config.toml
n_layer = 8
d_model = 128
n_head = 2
n_kv_head = 2
head_dim = 64
d_mlp = 256
vocab_size = 512
activation = "gelu"
norm = "layernorm"
norm_place = "pre"
norm_eps = 1e-05
positions = "learned"
qk_norm = false
attn_scale = 0.125
bias = "none"
tie_embeddings = true
parallel_block = false
init = "normal"
init_std_qkv = 0.0442
init_std_o = 0.0111
init_std_up = 0.0442
init_std_down = 0.0111
optimizer = "muon_variant"
lr = 0.00527
lr_mult_o = 1.5
beta1 = 0.93
lr_head = 0.00983
grad_clip = 1.0
warmup_steps = 200
schedule = "wsd"
decay_fraction = 0.662
decay_shape = "linear"
final_lr_fraction = 0.0
batch_tokens = 16384
seq_len = 256
doc_mask = true
train_tokens = 87860000
steps = 5363
dataset = "wikipedia_en"
Each number is 128 + 32 x the weight over its row's rms, rounded and kept within 0 to 255. Layers, rows and columns count from 0. Numbers have three digits each. The size before them is the row's rms in percent of the matrix's.

# layer 2 attention query, 128x128, rms 0.0861, rows 100-127, columns 0-63
101:155125131144129132132160132093141062114086130151164151115149158123109153110162164087099098150155190150074161130194176157064058103049155097164137142158096149068160098185127075125078157132128157
096:091152107037117122061140086142114143176123141148115109122094200120144205174119170151148125098125122139148114121129117161061121124155107214148131125194155106165151133082087144108166163166121122
086:151149133127127140083115138125136174091126134192123115159117165133113126162160103157106083179121109089102124168099146157092121132129138148073135131111096174093137107121100076149097134188122098
090:106113136131139119118101104178173127188135131016123122114195081140163063122132107148076129134114121153119057133083181114132107064102163133129159126135154139152120112131171131116181161110132094
099:136152122180169194196093112146139145156145123124199117137131093179103068104107109093141122168134085099149129169129101119098088102125143100112091114103103174153130146180156190131132145097150119
092:118150146119201108140135168160139043116146164091077150104144062183136125139071106160101126125148096102105157110155086124182154121089168099122111088117130161134140089107172135121124177122165132
103:200072144132095096124169124112035158158151134102150097142134208118108174126167140122094176110120134133158123063183157099067146160185092138140075087106079142126130121113050178124175098111109173
085:163087146136144109114144174119080122164161197125079131116106131118107153102134118129168157105077086120121149156140170112120092134184151207142124213113153130155155183154087095095139207090106180
115:150078161150129140160084115133116174122120135091097104186112106200105102123107098124153162104096132179140168165136119094125172137150078129157125126121102150132157103072102114143176143103147131
114:137054138121067181085158090132079151114078133113128083133065201122110146096138137116146092143138124138128112109184110122119112106186139133083070098103133133138172139105116099134146095169170152
116:055139127119168076133150104224160132079073111100178119151196069131165126165097129153109134143123090145113106164105164166114138125094192106160119107106044168062138108152186130098137141101119134
096:154125159095127157109163075086048179134127156139130109187129212109127165131119131148055170133125139119160087120167110142103178083123160147118103062124116107132171164161069119117126097168084167
091:157063175143109057088102155073129100192116096125102161144139162112115136122104135154155174135116115096138163178136160139152164170165070121148177125161063184138160188133145149145134038115121092
101:116151114114155152139141110144180166150145113152090133095160111096159081126166100166134128119092121186100155153117108122145118144050185072118121146135162105110103100174176104102091116103084134
085:165152124124122108135148152133148149082185097176143152114107081141031079131139144155111103139138147154071129146154089102107104150112167156090123092135102211090106119155185174092067101069125160
088:106133182154219133079150142132111129096114064153107125139146099110139090139162112162140152133081069118182117120097112172148103118096110099164133153101144102164112100129130121145036154170101210
097:087106124127117143102089093153125127125196180130152104146116119125128169101134124146154148117102113120098180099174126164144092121163101117096153145154103138158126137081160162125136150165102118
093:130101122106054161064178085095055150172139178095081114153181167137132166098110145129100104097117107153174156181095109150200085116176154163152113075149160067184145123095099146133167131113144151
093:125133122134124138069184141110140105150130110090125119134148189107119139159129099124161092148177184183117162119174166121095139138140155149145100096109166047153115169069109086146119121123083153
099:124220135131100141170141092155207121133162134110196106127142108161120129111092065160122100122106117143118130088187163141120181124089150131104107146118101105064097125128153178163159151053128103
090:043129148144172149119152153063155134096141127141194113094133096187096120177089205125062147116136144080092111156164073167125133087175151138170177192113147147119126134086175144153146109084138153
130:099120096146192138119131124163160128134131108101139171118167084109115090142166119103087137120083140144136119157143150173112155140080199080105200146098102138128123126196226140116122153106163127
097:116208155178191140130118095164142151081110140131180127075151060156182107177105128153088118140133121128079153181122196136144126158061139079101121115140117165125146182129155200121072105120099110
104:112123121107144084100111159162157126099076064105145185153126150004161093138115112106142153115148154103085126158115130122079117161109124123093154171149107072126088147144206147129094117164125137
073:176145142180114143081102106112140138136169168134211121171124102094155118086115136111102093155212160137079072151133177129096071129078143129122136171150131106128131146183173137111092159115115150
094:101126101175166090178128103095158109135064103097182154142147137162168127091106073165135168116127071115141147164110129206119156107043146068114119109178108119156121117102167106185102124076147116
092:116116152095131092139147121074141168133189107121169116135065186116121117153158135114115121085140139143143085137125128177124148114120144074172101096056092171158153199115127134092085170102100151
110:166130143177105100103137170138087156088146079204125132102151207139124160111120201125153146155140151129174175125113132103121107123154134176129098176163173141111158194128071134107159106063158112